Part of a small language model's weights: 4 heads of 128.
Each number is 500 + 40 x the weight over its row's rms, rounded and kept within 0 to 999. Layers, rows and columns count from 0. Numbers have three digits each. The size before them is the row's rms in percent of the matrix's.

# layer 9 MLP down (transposed), 4096x768, rms 0.0674, rows 908-1001, columns 336-383
103:459556490521473526498484523504495531487525482560505452471508560469449459447520507508487555480441528450514526548486465562542455581481443525518545
117:407496477529454472537485466451470490526482561416493449492386513516508519496546552413487535464461455478496511536453534427545466552540497479498581
100:500513471457537504499469568523455557458447475465476455499510408465456593529498492485527526519462529522494501545518451482519515479505472509469452
097:535547537505477487524457582486502526546479567521469521423481521561522530512525511456408492534538563532561424532531489457476448519444492508572485
101:532452486520474473493518524505507503434547515514479552446566432448511542559521465500447493543582462408513552467493415505496533489577506474448556
099:503556504445473451491505549492525527514533500509543490458490431439479451494528516530493556509493571480477424518515434518524452545551508555475513
102:473553454536508497591579496419477441527508524576595490528483470529538446529545540454450453519452483466505552503512471512484366488505434528541512
099:488537513464510483539437451440466489528557497546454530522535500577488512470507475539483560498462544468532536503513522506508445495469530511531563
099:570499440534473487460414552503490528495508451478611398445509414524437472569509477507523489552491512570523464533464509457438470530377481520486501
098:529558505593424471515442421521459466504524460521475477523520530507443515523521426459506513542460488559499422467490431501510534496438469522577416
099:549477496463508502524425479479537504468465408463536493545496569489442477505543503510456497463479474456446453522500570535490476486470534468484535
099:519463539486482523528445486454488582497475472532539477433474432549506445538545476561447499476482500505528553523497494543588509427489547489470507
091:477472509459461473540541497501481474515498501508469478504571591515509522528505472431481508421486498533426600464446546488506466455495505550507550
100:529517443481506476465506428526552545435461442468478454563541504525425437510484470495457546521441515532543492545495507503510471458492546457518459
097:475516547477516500423487507521452555485484473462491493453505498549465435561414428500533484461422474443443441548506477535568442475541483496511492
107:503499524521521542541469508504487475520499493535475517497500510541490547512513485503506429532534499562554400493483438483487519447463450467489533
097:526502539500439484499467529543463468518427480499505426476529395429393552504471473489482491533487504543463465402501477501483557500456493497490466
104:515424503473468469500495486474533459509512593531484478478523535559630523505503528496538474482527528479498526502462484475436479474479477506465517
104:385540482494429480515548494438564476446532508529442449488474435479477508498452499513471507567514512540429407508507527531492471476529565497533457
100:513497524472480492425529495532543502452487483478497489473538516513517470530489513466468525504481558441432534460481548542515461538471509493545472
097:565528462510500504469517463446563516560429430539498414469486512537484491542515451556468520524488473448554394495485522507468495561507501493506492
103:574562464436492515510515550511478489555540489508507445482462462412476455494410510548500550538509498568510512542479578513472521526580523504436502
095:456445428498445545501470439590526494507531458461483469551517489463542508486516539573530487567467513493549475544534488555469582449470481556452477
100:464491397521560549536482425554463534449503491467509469481502479487509448463520484458508506523523472578418416461569536539553518500484504507557432
105:485491577487493551464573493494492511470420495512470567471446556550508479510468560527483548452540559516564553512479450438500474519484522476512525
103:404452591481507514445462504422508550563507474491475495506553504540610472496554559544563522490488583494501486501557402553529484460481516501548514
103:513501521495539502485564513508478585513476522503515508496439462509499533474469448492431452622562557495567564479486506587435505416528481487470496
095:519541454477484585477534479484467462521512482472533485527421477551547460524445490488515396472556475480477516535449499516436516439520522489460511
103:527566461405495538579509513475437537540491463516527607491505509563500537526422488506468542517503455520505513524509493508554538563483452632529427
103:471554522455469480483535500572486516528545549490468479542492462453572495462567556490540576478447531519503531554478468501504551543523496487519522
103:507516480539452510542531500479536557538526498510442508451511528539516511560507550533580445538549482475598531519433529430539439512506486496479564
102:461466493509550457522422536506463523464540438515531536483517584521553473511447459453484498495540490510441470502550542443512476476484551557552498
098:479522488452532526545538520539574517546468562484491564505442473477578491507500553475554509464500452492481506456488561516466467511473521475478514
103:553544495500496499511530488425588493450510462529422486498479518550504596468527449460490572443469549460493431480583561583486485499479453546460465
095:517482562439576478534544489550559462438453497500486530482464446473476594561547483533473522484514496497511463506511446510531426520492418472480515
102:560474457464424518468481520473468511502476473496541558493504574490442565520526525527552513466475544490472435473447371470465423505414561472517499
100:558554515504522491544578488546526473468481480424490587508507460525466498475508481454474565473511547505559524507558398594531484531468474506463542
100:461467525506518526478452547519507522479516472436489490510448492475435495472517450492513534459462505522484505456516496479461556483488580492560469
109:498413469464536494577395481474493488565501522549437491566432512495461544511463462558555456504475497560471471498560472539484468464545533572442449
104:529523422468400460502516484506485490438455529463511577539538501482499506557557482532548478470528525503464497488445471508489549500489465575537488
103:425513576528580495491498445528454462505489448486457508444485515555535440509461542457486539476519444513518554425418463406470492513495514581453501
097:437424490543493509500516490448475470515470479479521496471529560479571493498429525531448521452527529546435484461574504454475548506559533514540476
095:507488498459510434511548511433530490489458480525556463439459512503462532466513489508452473546481459401540533433537488339494518556493525527492492
100:552480489414484554517495454542465452504515544524534517539488566517539542543524480494552527578472542557535512578539543528456537497531472508485492
097:461469446508465511515506502506520562534481546503497491406532525528536469483442473494488528523503457526536552501507524535574545522562485446406536
102:484536525456482488480497535527547530528484528492523549481509529491473495480537495474548452479512513559487517481444506549450512549451536468498450
097:530477459471473570528528531474582509585438530518476459565560511524487524518543411514548450420533539549519446534502517484508468469555478526521472
100:549529408500510433502461581461534498521500445460459531497510510548528487569488520509436526575523527458455485462464496538495532459558503468460530
102:573526551498529482422528455491562450481475483463507444521423500535463489430513526467568482471522544496473551507531467574462538497482478493480476
113:460489526487450525529444536457508522529461467513543515520490515462476553458467481466509504450501455469496492467524514519476536508479553504477504
102:543464488514520512463526524458468507497446467416491557512549498534465459496515491508479513531530570491472555504545508469604568461539520461545501
100:500525585551466462505482478450501531550492580481580508502472551541540538473461540501524510540539505586505511487478502483554479459493481531511436
099:554491547511545559494477502598480513486570464509453510454521459520525400536509577499428531566428475533548559481527529512510514575423532477422438
102:487428554465531561489521436449528494421527538497481498489442484512488499460478499467554565489546491525516514533440520500457472524467509547496530
094:486467452497539494534564560469535547531512448413502480503491524493358516410477474477490507536453461510529469509497440477506514498488528516534474
084:490441500566495516526478515516542578510473506442450442473557374466479513532458432487482486499469487506517553500516498545518523527504471471502495
098:524445428504507434546559492507508602467510544454569529506510491496546490484444494528535522548495467523558448532573483550462523491503477536497479
099:503530474535471526480488550535491500520486471434528521482473495489542470538567490479485505485485513489512429509469408472529520498477430484450411
098:445505435461541517477432532544506540513564538465506533492439511509545608516526517431491578519429502562534475562519557516522475541456486574490535
098:397480506438566564482466463422514479467553501530484486509505531553484558540529501499508564504504521534460558434407470456480543473481439494465534
097:481497391552474554502535569480578490503483592488494524526478446456503595476454443537491535490556568520472507457507502549475555513518511487500561
097:496516472517462497507521463550437534502475511437526459477535502480554468478493515429542533483453523543468485448484454488484496435500601520508444
092:513484467482449477501509491506506489515498519587473521474528531530479417436483469485493485497484439516474457463483511577465478486424502443449541
101:584507507486442596460510484553606531497440460518497499477439474540491453488397495537500492534517556505476448519511540478515510514534497499455488
102:455517482550506475513585463436490495555470481463470509450553523583466488540560548486500603509489491526549522512516502522437536512549493444444458
101:463459506487540440533556484413517494427527561537483502492431529505480491446469487492464528479510483553443600482561498496535468524492583477539528
110:485519444507486440450480515453492379496491519547526515510484511508517541497520473462494487493559507489511351507495516480546469516515511585431477
099:548481561445521535506529463496533459517536550495524485468453526460435493515547428492511532484526446583526592518504518477492474468510541530567469
098:481462462493432496514453527544467494536532504521545452497519532502577528452420524463533495579526539486546505551456445404468428472493453484575494
097:507494525560515462504530473468513549456516479509552468554509423451524482476536457526515549503571583465443520465530523507448486467494492548442483
104:460576498510506500498425505466529503486500517523482584440513497493472518542505523549419538589451486504536453533490530486529522506476457634509511
097:498471463514455514531505411491482460516554577517518484523476542458559493493602484466492495508585443508474554485535556465472540509445564517461493
103:526493466475506429505539570528536433515501544496530458531488474495554459606498461538437478446448470554491491539488528528473540532511520472507466
096:502519413528516543512528512466460535514555419534495476526435503553542532483464487500572530544422551548537507539477468541534460526455498538494497
095:517467549472579393543516467488516544485592487559565441537486425495545528625500561419465474539504552503457462410442545494479601420476496522524429
099:424521497481541476526465424409575550536557446555415527467443559483555501458462519548529440496506504486485471505543493521492474511470523499453502
099:555479478527420545456488525524496586490537536556529475480513509491517436440471554538507494523440509461505492489542505496483552449561550495397487
102:521451475454550545537538510480529526538541551576561542560492477538513519550549528510496466493450436523470485493517462525488516538521442522464502
107:458548532527512505495513482550561475526506528454501482477539500437508477469532522477500442536466502498602473509448459466507523436510522531537516
098:453427480517474503442538527457495498484482585586458409471515460501541534494513540399467475506529471508548505528451553429544509535499472537544569
095:470478550492528535421535443524525490511450534539515505520524516464495503539494483479514520478463512484423424460430455440494505495481446436411467
106:585513467507600486437499462441557527506465464504542460536584486537501456446458548367484550522521481556504467554410511562476527412503517483551542
096:471459540508493538521462524479505533443494561522474555501510509490418521466469564584492444478516540461470495495519518526535508455510472420506541
094:476504525454546551461512452436527451492533517543509436460510471515543473478486470476455503518576543484528499535536437479497520438543502516483530
094:474507441493505536472493491493501497501555492528480529483464540498518501467534520463526541520422501529469493492527461523482528444479545461494575
101:438449491475528585487466494589475428510465549460535505476468536484486464449526465522499540473463450464524509477494497553373511468559457499494462
100:406530484539477528586605534447518553465470458444566462523490519465557419462540504555493493493510498581480509503478418470528495522466511469517490
100:555536538506547470462510558559566552582476507540527498487520444493494468513459564531478506527552452532443543478454445451464477524465543439525538
101:500536484490463447536389498567463462528497471516525557506498553462424523515505474479539466528516549515499549398454512495599517540484547551517501
106:454459481518519429491585440426537540473498555529488491526454547440529507498569503540555408445525516513449556542420567478533463453506520512501574
097:557514477481487481478511502461511511498475451509562534444492542558467511451455567504481480531541465496509490530478585448476497541536557506457546
104:471532562510518576537451462517440548470475438470526590507539469518455477578456476533501519506472554555536555505482472491519494519529460496505555
094:488487486521481518484455523544498574568529462464503494425436530485504519518548555490487459534471519536535525498498480568538512478495513487480492
097:509513557451509555498447555468523504483463429509499465514504535454511523552557538502507454460621506434444498523487526518520557510550471505510456
# layer 9 MLP gate, 4096x768, rms 0.0695, rows 909-1002, columns 336-383
107:487477495564445419499531560506472495487538544607491517487425507493493487515489555472513521393561520528522524503498498524507523508545467462504550
096:536487493548534434513482516513458456502536467498565504465516535506480465493513545506516453509503450507498513496439467492549447541527533520520429
092:446597501488419552516515491534498521550518508470548465483509553450466556462526495482476507461425495470504550468497526516549519481497485560467466
101:566574527538548546506560555472510498490490446499442524522382523540477538495504501504512535465450442489531471613562391580506454521513452651495510
097:445538498423490534530467528557526523530497437511556468536472449534479473539486507527508516456495543502513511509457548506470424489483549492541537
102:471478473462449490444506459472479532478492482574520495512522515522473537499486536504524484504453448539487534517476538509461558461541489486508564
100:512545463523537523472519442519557497586559552506639540568473475492530485380479535435524504488569504559526510536467486487493451526548491494569490
096:506441492557445516507590530590544529577504489505498530497494478593464517448512537470531476454501539568484531486511500497529480493478512538502498
096:533518458518476556521447465453511454400470513516488513414524536491472585499503565568491503480534506512580456568536391505472550506495546503514472
097:482516488441520572413468495558482485436543495483561515527486462488525470548512611606475485397482472497531557500443574480481449426502516545604472
097:441541495492500482548497463500469473494540494569588418531583468513554452496473485528494505483505477469473499541492509420537531415552465561500458
096:496468460495481536455473517581450465469513488525469453468496461469471511482459535520454494524461568585469587506523453462505412430512479498437472
096:535498455499511439472501528509451518576487597481544481465523490433497509461596473528536504543512479497471507553523459527549547512526543523487572
103:494487503533488479480416552488473534360523490561414505557546519516518493526525486396491421488516579478540512528502548512441520493563541520531592
103:468484468526514442503498474525556471454506510525549463514502514533493431510554533509523488536454597438385448491491498468488473476542571443533495
099:454483454565452441527498523506491480539480520547524467527568461399461494524507533474501458499493503484470450466518466525487442542495539442458491
094:524487491484504566500482515492536419480426527543505526564543540541532477469468523496476517613491474497535465572468533438524471529489526569513537
097:481490531479469495409564555497531456544519522466506503489376512479496473484488571446473606485494474475488594559497546489524523446513501535494484
101:534465559546466545527499536493513537490538494491494520503484555477509522492553473546544480538519485430493529500497533498544493456533462489487500
100:496502458487497520513532516463469475517491520482506455529497605524549477542529552401488518482527531536496440488516490488468435475499574549436484
100:533466483517544440549484464514530547440465540530520527501495485520518515487475502520407440573486495492451495482445581547537582533581507497496447
104:475522495487472457488500472505589445476534517518509487577544517488443459469479477434558494499471506496489482539523493505566545478553480483462541
098:541482494520500446489473511497481461466486533548573472533524440605457493518591452448521486520507604531477527533495487482554477518501509486468524
103:534468477519507411518486509518489492485527475462506501459530573530491478531436470483462500468575520493492455547484527540620489508537526469519507
094:460459539501424537518439455446489504477520519574580528515501556509514529474530598468516528508504497496474452543482496510532469525436561522549506
113:489478489450463495546473530490500495535597528473528438547528501568483469486470511480448474544501521477475498484541469470510452462497470507446481
098:456510446472440447478505527488490478498514506499462535504500578570514506528475435560465487460454499524541552485480512527534484544450523483548559
104:490496508517559540505559569475537500534567485467557488515527462561571481489467551455514536524465525425547476497500497454483454432470515493552406
105:432471517533482490517517474508490499475438513506464514552411494510578527526537536457516533463494535447532436468515474409489586448491567510499495
097:534535500445521509447535485592517497479463534477551513513532437496541507561549506560565464458514549477574478587500436511479541476439494496548583
096:520574456591533462579486525523509473574467549496547539486486413452483487478550478515448507483514483484506467554570497481519465415552442504442477
096:560527515496476531501520571524459468539506515553527528489516524495539465531444484487458484481491476547484475514540510457547485445492492553534467
095:469522428449473497540497546535521533513543556436491466444467505536472469516530541576506532484476474516491514463475503464498475486541553473500512
096:499532523521509480574456496522481431445529529490570542548448537389515539476478492434495495449488434425484437514467535507458519403485442559452536
098:582515434479456596431499536412520458518509435498531468480454485463544540466488569533482506482509517522456456487517481448544542490525495542478531
096:452502457477520548469505450477547440485425466471438547586462546512533454491505487469554458470490572459442456563468491503515551517459552527507503
095:477488514480415555467534507577491586511480524531520435580464469460514492536477463505452497584516457431508510401532440493488445559487567515478479
102:501529494485540509460506484479498548453464528591521451462463562532517490535523487471490544465462489445378436547533511498453507546490494445485535
102:537506455526440496492547526492557478380447422475522537507516434429543463536536460487465493500454491463495453518451510477468502488561483456481568
102:501468532474493516546504547504536541479555435499533514453457458534478482425506433494522481444513548476442470516414479560470538496501516502542510
098:500518471471507574484524534513485488493484471521557506496530496497516466546522387498492548576492499445533540439488498507439491452503446509490492
095:512539468543399489457466628431529526513519536510510492513558483532444516515547456485500513439489481395516521528506578528427532512568560499555538
097:518534522480513524500407466475520509544483504527517536547527473465447473500498459425559470468525504523574511501523450469476402485531495556542448
097:567545508605528532565471460542518428521496492493474460506525530535452540501506474561537477537487542468547521508523521484523487544472570533509481
100:463491468407515507510454472543490469643483469503467563493461537497567530444549510550511446483507427586497498462533503479494484598487501490526449
094:576566454446555471529419583472509453566470487502486474438505524439578479471433576554501463536517529497547514542510486495458507523509501540471567
098:477545506445491448497439483492538529458541496473450468469427513510555549413489489487509521530434495493524575543567546439471487485483492549514504
103:480498539545528526464450473446493474511459543494443528443497548533496443516485543530496446447464435513501479535527423517511511524512569457501460
137:445550496473496452491542506474478551508520526563594511402550553470498548513516529487525482556439464397488514434589470430493491504504539505497532
098:498453565473517475549556584532470498531514578464582484545472491480573553493607471480467439470565525458505507547532452561432535524392560491520507
101:500456520551441449497491524486539567570493527509454487521468466441506478519464530489507499419553468472519508546417473493533518490480528508467488
110:480523474478505481470483524361439427508549507537450522516539551505521513488510492438487424510538514455508512524459451516542417511552486542472514
094:465417484538483445523550507512495448540446514449541517517476521415512509566463483501554412496524525452580441439512516411493432469469499484514510
094:627527479459505515516497428569553512540586524467480560616497526541477455524501425464424464464516520439538519450513534540495463451534518554547475
110:442515535476512509464452496472485521537431509481595493579481502447470468477483536542530504472549472603546482548505506442512520577538496526557521
104:511552581512446381518559505402509444441560516480523505493506530491547542459532521422518517499435549529485510483474504503481394435455513545523452
095:549451495488490557449484501434474495521487509530451484507474537527511535555419570504509532483491526548525454542500538582505469535454472478522495
101:467502479577468502531521499440579396496466535479470485419492559496436498536503538473505503476445497434544427541501556450474470491511464445472502
107:505449496586504491443516483570499492519536502488466437544437494513471466481458504479426452495459466477483446533548533502497431519499524451551493
093:463446478491479479506466499549603475555468463488587530571577430528512349506546477469508493498565490586519430474571472474399435499553546497515546
096:489569513555533517461474539517554501498487524469500426491512524504611500501545503520469506540523477452475574473521507509428454465488514546469478
096:548450489493484519446499475513409512536556521457420526513537536482491524498510485563513496466511514484528485433439500533481517504522504518475454
109:503533488540544436484405470493399497447498582490461467532518505535540498497547505456515449474458480463463467540452523546486481514440460512519542
099:461512445523517505523435419455515494477450538530450491523533538563522529529442468473419521534455523468420456428476508550483492408485527507507533
100:493465494519533530465516558481509515513505486474517520487338520499457465552504574445532551508513531504507505578440456513502450532427451489489488
100:475465502510480519501473545560504512453418522514499499475521431476427492491478460568512492565495546462492548534532500502540482541449464468454415
097:536614532517495439519444511493518578468422461475495530549508552593516482455495442487497497416440438441452483475493541468527492436560553526529503
094:449522505391613529468468645481512570479422426469420462411455558568524575512571510579481440511483484521494471474573541525548483528523451536460466
097:534510449554502494500514460510533530531453452528489474501475548519490475578561505479493483541557542464462482467499550521472501454471544530497535
102:517462482528523479481548581539451485483537569468560543480450466568517459448512492513537495486440541530508413480467513460478501397533557492581504
111:512523461492497516468491503516527529483538463547529481521548572497490494482451568468581509512565505581490493533558391455580446429483479497479512
105:497511554520539483504430505491533453530424546502498546521574485431520432484491465435471561482502512475499547520576457562430502496416508529508545
094:523542525522432538486556586521506449473528507528455497516460477511468523509520569481531520508552552527485447479501580497461524496517561537532463
117:449529540526540448497440513565535486466446461534448514514507531553515465462532490590469537512519504531488435518482489514427449453507475553512527
088:469505501566502442469422448506575507466406502541449559555474566468489458429472479507516499474529560509455453545450487472453508520547435489545475
101:525553496489448526441528486480507432453498407519482485499512536542518522545527553504558529473511503503567450549534500524511499532559540467460510
104:412523521464531501502496519546459481509571477510557469493536538595510594492457551528534534447479483515458522506554523570516511509504490541489553
117:476535538477461511529532477525463560447492514465480526489465535480522440500490544434488479623570522463489523489533467497562643495556489470555519
092:447552471474514418449414530473499543516487513520506501514447525514435507552497532475499555539466553464501482509531504475486438472514494439443515
095:514492579538581499547512480443490467437545457476522507490551525531481479492520538591521487499507450490475544530411496478486505470488500513473495
121:440438524468457532526527549588454462501537407516457524507492547468482544501470505481537540466511482460473439497454551464508491575516458537439501
098:535406462555501525516521564541462539463530493579455457417450449528490503521508513535476472514499493437521459449539460512467474610559546493481402
096:450456587533499502483538487464483495470616490496567506501548549460588512533425476538490485474462524499480433538465501561480557497469446534544497
095:493442474469398536549575568493574539430513500499501572548534428515534437500474487460469488470502485496501493455541493506488533559503482546552527
099:460558505574493517509482585445470475532497509520532512537528579461484562564468551522559496478487459448644548530523509470526506606563501519541503
095:573513634547443477479558468497567486436504480466483463502510532463442439477566457523569564498471506525513508492477522491465478475496527497499480
100:508491476443486527509487533451515539488491461456440504513442507521517567530581479442482514501455554466511581546483475550477466495459416507526448
099:510533416446482501457520534482501503472517443474508501506490547507524465498533503545447484430539515530460512517575526549510458537480458461520507
107:457503455545510479525485503460526432583531501511495477484461484455532492431468584525500449507495488482526464504528466463548437504519419482517444
099:496585533565533548551546476469502498455513478523508459476524479485500458501501479485401410545468616466491485501477440465414412504479468488514548
100:513449533492505548471554478519432463545622454552460502514508489531553402526552486453528445487502522518515506518484534475532484524505475532571478
091:472536484532463458521483532457495571508581470477520498489489495534496517519413526476495518471519398533547474524501485554514538533486511565468475
101:547564474476470532497487491541507549526570558471547535459475528454472523500478489464464481523544449449470473524452466487506502502537564553525545
099:425531458527495539527468477520531511549419454509524516453540499491501556471534493530437478462436530521481569522503398466478488559568505549412588
# layer 9 MLP up, 4096x768, rms 0.0703, rows 909-1002, columns 336-383
111:517550486567476451535570568498490537501502530529470492467371513510496472468477528462490542502520491467488466409473506459494561464569462500517535
097:492462437490554518506479561510431415497485518458557528472569547502448436436469507464567469539469454538482583451471529467510488528522490565485515
090:513508509564517497483548530421544520499539517471498601441476495490518496550478520589533540497522517387516560523512424532483507525463479505505524
096:520522416502540412561497437518517522499507493455486522537564532506537501541546496457500412478536469470545539484460485436484480464480539489487440
095:514582504507509449470402509486539524429513456585485464542485495554416433489456515556540520500474422426469503543526525561512453492475449490460496
102:478452524535498522583459493509455443530523486509544463529498510520504492505538439440531458508555526508457445486494500524498432408541474573477467
096:457469523437498483454450412482474526540522452584499490520455497464484526522465533488461529445456496556414508505487520454552495590533569512497542
098:442504475534487493539468503407547462430579475514514486583483538480523510539491514499497539484539584509497586516492509494529478520436488469515479
093:517540543531559557505509484402435461499469521517545501498564531580502556498520518514456537494490493492466494435445473484480565488561513551505505
093:533495483492473497490522520541492435472502496516466497553484526519529508529455526498529507512485447481442465517501538463533495500571386495540469
097:461486540497544542502515495529589535547456528498514586521435562552432588503518486549546516473508495567534528529501496524549521506450529442474532
097:541562509481482544468514514489439511569460492550508481493456519491521459544483507496471529490471433529552521491564486459498535514541589485488467
096:550539525536532513525580436541474540496570478520580517530475474495513523486489499497549494517454479497544539496495484498597505595493542559421502
095:465484508531470417599542560435506513505495625441504548461485461502485516494470533501516498516497505504452448457534498485513472519442502469426417
102:452545540497539490574456455518462560555474506490538451513432535461500477486525436499539507481546512490481486457487516536467465485528481483473454
094:500573507470474529543540526482445475446466535531477477511502483444480450486433510499500497474507542543434497474496591475484542484504505495509551
096:484484470512473505583537525502537440562521563492556476438556584575499446467542485464547530413524498480472523441492497560455449440506472515488443
100:478504454433590503508468499471526453499537482462365491432488485457506481530478493489466475551538533455519496479486534455517449518489471544539503
102:520453466524528506474486466463451564535487528560541502509497570477455548434505552486475507557510534498464473505448531404533533512496529502468471
102:520527502497529510438507528462586505522519480535499545557465515495496558467531518443583515472517567454500471449449466531482506486567463522466513
096:513500454456534507534507439495499570511528526499480488490579477460511535525540509475465507500433425556476528483550518529435474470555481526517483
110:430492537445507474503559504455468497565486446455492593383521544469454506552534448439549560507510488574554522434514469475506475525514562465506491
096:491552422531503507516461469475486512595461485580479499552495531452500524470529557469439538568487534536430494529428537484473470514483522458539494
104:474457506493462508407552453486519475463456524497474539493464500502535435542494521497479499574524472519524470583516516473436594460528496528543465
097:502453483474479522466514487522524426564578463462499504459564502498523482539504493440561424533533527567513493519428411521495404479501518449477567
103:544469516477469557529506437471444489534544518467473480553496503517416530504533476549440507570532505489502509497515516536506515481444474494442490
096:529476500508481429474543520541471455485424462504468502481453496514530527523499537480520443559571583471466515488482531509513504551482477542481505
106:473504520481468523519479512548516432441470482457473548494487579482461449515542468506518487559570462492444546511533485535512505556566454571563503
103:474553470467457561484461493503414491477571466506465449446572609542488556490523468527533464509554473506443489576468549547520513495517423462495435
101:461505469486476558467517485506498481447506508496468484499529519493515509521575501554628452500572485635470466521533462512505513552482550545485552
106:390470540536451513530529550451494584500560453452518543487548488510563510514486512572497496500574491521454509532565437507499465522510484522520499
100:544531481508503453530514559545501556483535534489530498575428483455461473438486594547496478475477497505550392584466500436497527467549536478558468
097:555455459516424475512511451518546499531441539448491403466526540553445486523493459428482454607462513515439544608457483492565462539513451490444521
094:558480456475525458536523583423499495534490562515563600560518522495507477498500500487561446486535447514451471461475530427518494453544453545487538
102:528477540441468499474507441551447484477521564480463506505529557510527500507497471489498517467461511475448500543489478559518488524496491556509489
096:479510508450508561476559436454501499538490528502510520493455509508452542473482470489487541521452459492471578530572468420461454520558553418440532
099:565459549538560548484463523488471488501471513466518454510514498476474573497537426491484553528552477575474481489524485475473487470461476532440489
104:488538501439495434439453493431518507417505562578472443468470598561504529467455457517505545494456503487487432497580524567478519496543443471521477
101:513525517440397509511533567463525505420494524555581524497476488475489524499519471449488591525449460463451480509461493561485467413471446451459464
097:537545478481510468552489448502498491527530478553448456485538483497468481591497508546495591585492515469497469527405558499495499472561558601423492
095:533459493537463464537473467496436487554497523510460490533509508511538452447437509522553506474529519540433470563498485528462517522562529457497534
095:497519496529491476505504498473404462494529447492502472519527488553497517482515458450491496508524631577412518478516519490549486498577452505506478
101:533481570525514479499477583494470500522484522554439519524528534524505527510527531500524495502501478551521475474575466562438510557527504469470461
098:551484488532524450504440397528462471476489512487448495548469525561603556524554538510460489490488523500482474437553530490474574494597575480528528
098:511453493454492544510512494443463588514542483456512540507515532512560478459534536505562483525512372492498495480534518508472474527526433505515486
098:490515577479482531428460482445537467475501489499473484533446569516570519533555540515516412496509467505466543548512513473515503564532532447505493
095:487460467504545428458468475499551483555465491542471577449478575486469468491482424499458564463473537472466471481541485452436515452477539487601541
106:485457587503557376508495469435516470511473505473526511521514497482578510508520555474476448468472527467486461515496470536488504624484452487445470
121:424485479529483458479534480516467529439462496566530487488528484487480508500449554496504487569502517482507485520549495527512488478450597533563502
098:516567536423548514558487465506548463473493496469482486537505513531446448509473533492441540468499435475459537591547543525533537500557507482505514
099:541541501521492558508542471462509521541475589434463409550549554465493430494449493441509492453525487523566516459490508420546503506498499586496482
104:454510606441478521493430454491466521420483455581486485480542554481581550392502467445483489487500428517533464556476380485506536516486490490413484
095:522479586444516532556486503425470485447514464566439478474462453519521432570516566460578518541463474502499416524546544501602500413526445536418580
092:479487520449449505584510455576455514482495542517539520478515456544548542496560500481531525474481498541504503533502553524474502496445544550464422
108:480597507477496508490502481540528499481528512498537494481469554494536498539567538530470493528519527494520484569486545479502484473477547510450508
102:468495454566477429492540500498459484464454522489512532488529448477512489507503461511515528585420501453484467528509549490543471545475462546523482
095:553534473471470527525431483519524507510478468487508494555508515491578522531549481481524585488454493511457540459496463487594444550469459500427510
099:440482435512428508465533552453487555549515483518504474478456544420415485481471557523501468496511456509480551505561510519469432437533574469539536
102:487522499403516467501504501428469516497507498463426548497582454480576502541560511516525602553471533511503493537480421459540621525505471561486478
097:492525543527464476511561525516473457520496590447491529449568501466536504399530478554519517567486470495528515471474473552534533557525530529511450
094:543560564540432547472534535486450534511454526444507506539533493467505538518499497549492517581522476507478514556488507529518491508467498500529564
092:448543491512538460566505565513591491423498524502535533488503449474545451534428512532530488526501489510568500572532492506510463526473506429571441
112:546550534483496478488478539464560499510426559451474476512526466564504504530520540477543412413489522445500430539446553533454441545542477406470497
098:474477484522556491524526523526532496478543477459471558448504559498421533496530565408532545491554526567530540467549517581518494495543582560482472
099:432486503387552522457482555442513487496475494493495488541463488568461491538508520514492444513396458542505510465460390501582569561516497505525460
101:510534478499532476531481471417464458481495500432445501575444497513506455436547529522559461545579521464432477445461456534520502476488484485482574
100:535556417507463489491553470541464452431513486503553554514433497529500495535477521452480557376476455516476491437481452500487454536479494592560503
096:462528524581500519480429450521486504486529525528585477519437482464489480552479506505539443488470562507516533480493484499436479509538496594440574
102:469506518538521441510442489425489458536562533486458526597504457527571493504474517516427519483443539472549453483506538499497510506469446449518411
097:497452547540530534513482492531471507491458542534521466495473478456527508579511552486483488498441479513571463544548508521431581578496511542463425
111:460477491549492490531491473486458458484497500538466557435441428478518450505524460523474511504509479453514512567517613496439545525524492576531486
102:473447564476444471520529564451533509477433496505547571496465476505571523465443522498458500514524451473448606477530473470485447547489491484469483
092:475492456488496460456519536506533485440525540537482511486514453525529520514512533463451476539552554490505538495498507474486482474483505450514502
116:507495536484563484483460567527466413470455533478477515430528498503512505488544524513532462537467487460433459449489457514444438445505487488430458
091:539513471540521530444532538501449560450514534508513456501523526557422530523521523493533460542439495501587550425495477441531497466459475550526570
101:558472461494473445543502434463487565448471504431566509520539495433563457496532452488508556506502534500459419483443501568577529484530491480494444
102:511507537512455424524558451496525490521528563506519539513468504466507495512549470583576548465544487493464516545512542482499489528507504537459443
115:498512487497448499497472494454556458527472493478516481483540471522502515526483507500541492497443479486485502505457524416453477564548497557463543
099:464529484516583505532524483507569467566451482506590539504516440501461541442466509482563552557575482444408447473535572400557533519500540484497447
092:538455400507490471587475500508490521464478486543477473472550402493506618532547473474508512474476546495490507464497482564570534499561452537566462
124:557604530542566548551493498523549496474483600492516465523476576499458485493494482590562516445466469475525522512521481461518501508517502464633560
102:561505480425501498491571528513469500450562441500421492432495534526516465511495485516497524496401430486476364456579482473415466517477494546531488
099:516506470474536520574520535513549522486521501539445485441498490478481423501554525500485460528559487500522479454523568555486528505479475479470522
098:497493440511422451527554552487486459445504422561496496553573545451493543484440472526513444543527525464518498474541529503525516485464509571525539
098:525498503555436470500425425508431523496534435555520470515551480508480454458488458506492558505467589479492437503557465544548529548553524470473456
096:492481586544580570495511565534462555565518452566477528499529441456505558560500484497468526537463553501438477451562497484511535555456485484524504
100:517451486501470497398426454488522519468543472446455551547541502506484424480563482559490492469554480479487473428478474424457494572478494461502513
100:464463574495447499504499465516485502454538447460503523500523448509502540520534537522521485563496496531534551509497525495482533508480532543538469
107:507520536517440538529502516470480529403477610467459520523569491546522521555585491505536487478446563460483520499444521496442422531591468526501551
099:423512532560488449509551480478556487470447466537522518529504505558472532508519549597406474489534523516568444483566485468449562551523487513479493
096:493529551537492517487413450500484440435468597548481589596466546528519455445572454527461546514507543504586546516464506466490477477514464468507511
093:482504489511470525479544482538566512493543567514528515457494538447443570488466463485493445467498471520454521508436543459541580471539509509545504
099:469520492517550545470483467502495463469499499528462499521478469469525468504462480512536523570502540445525546426442516533484620515503480522523533
100:505509525463527566481517503545440522488527449519482507557458464524448462526550452486520466410474578490510454458472445535486493466449512489509509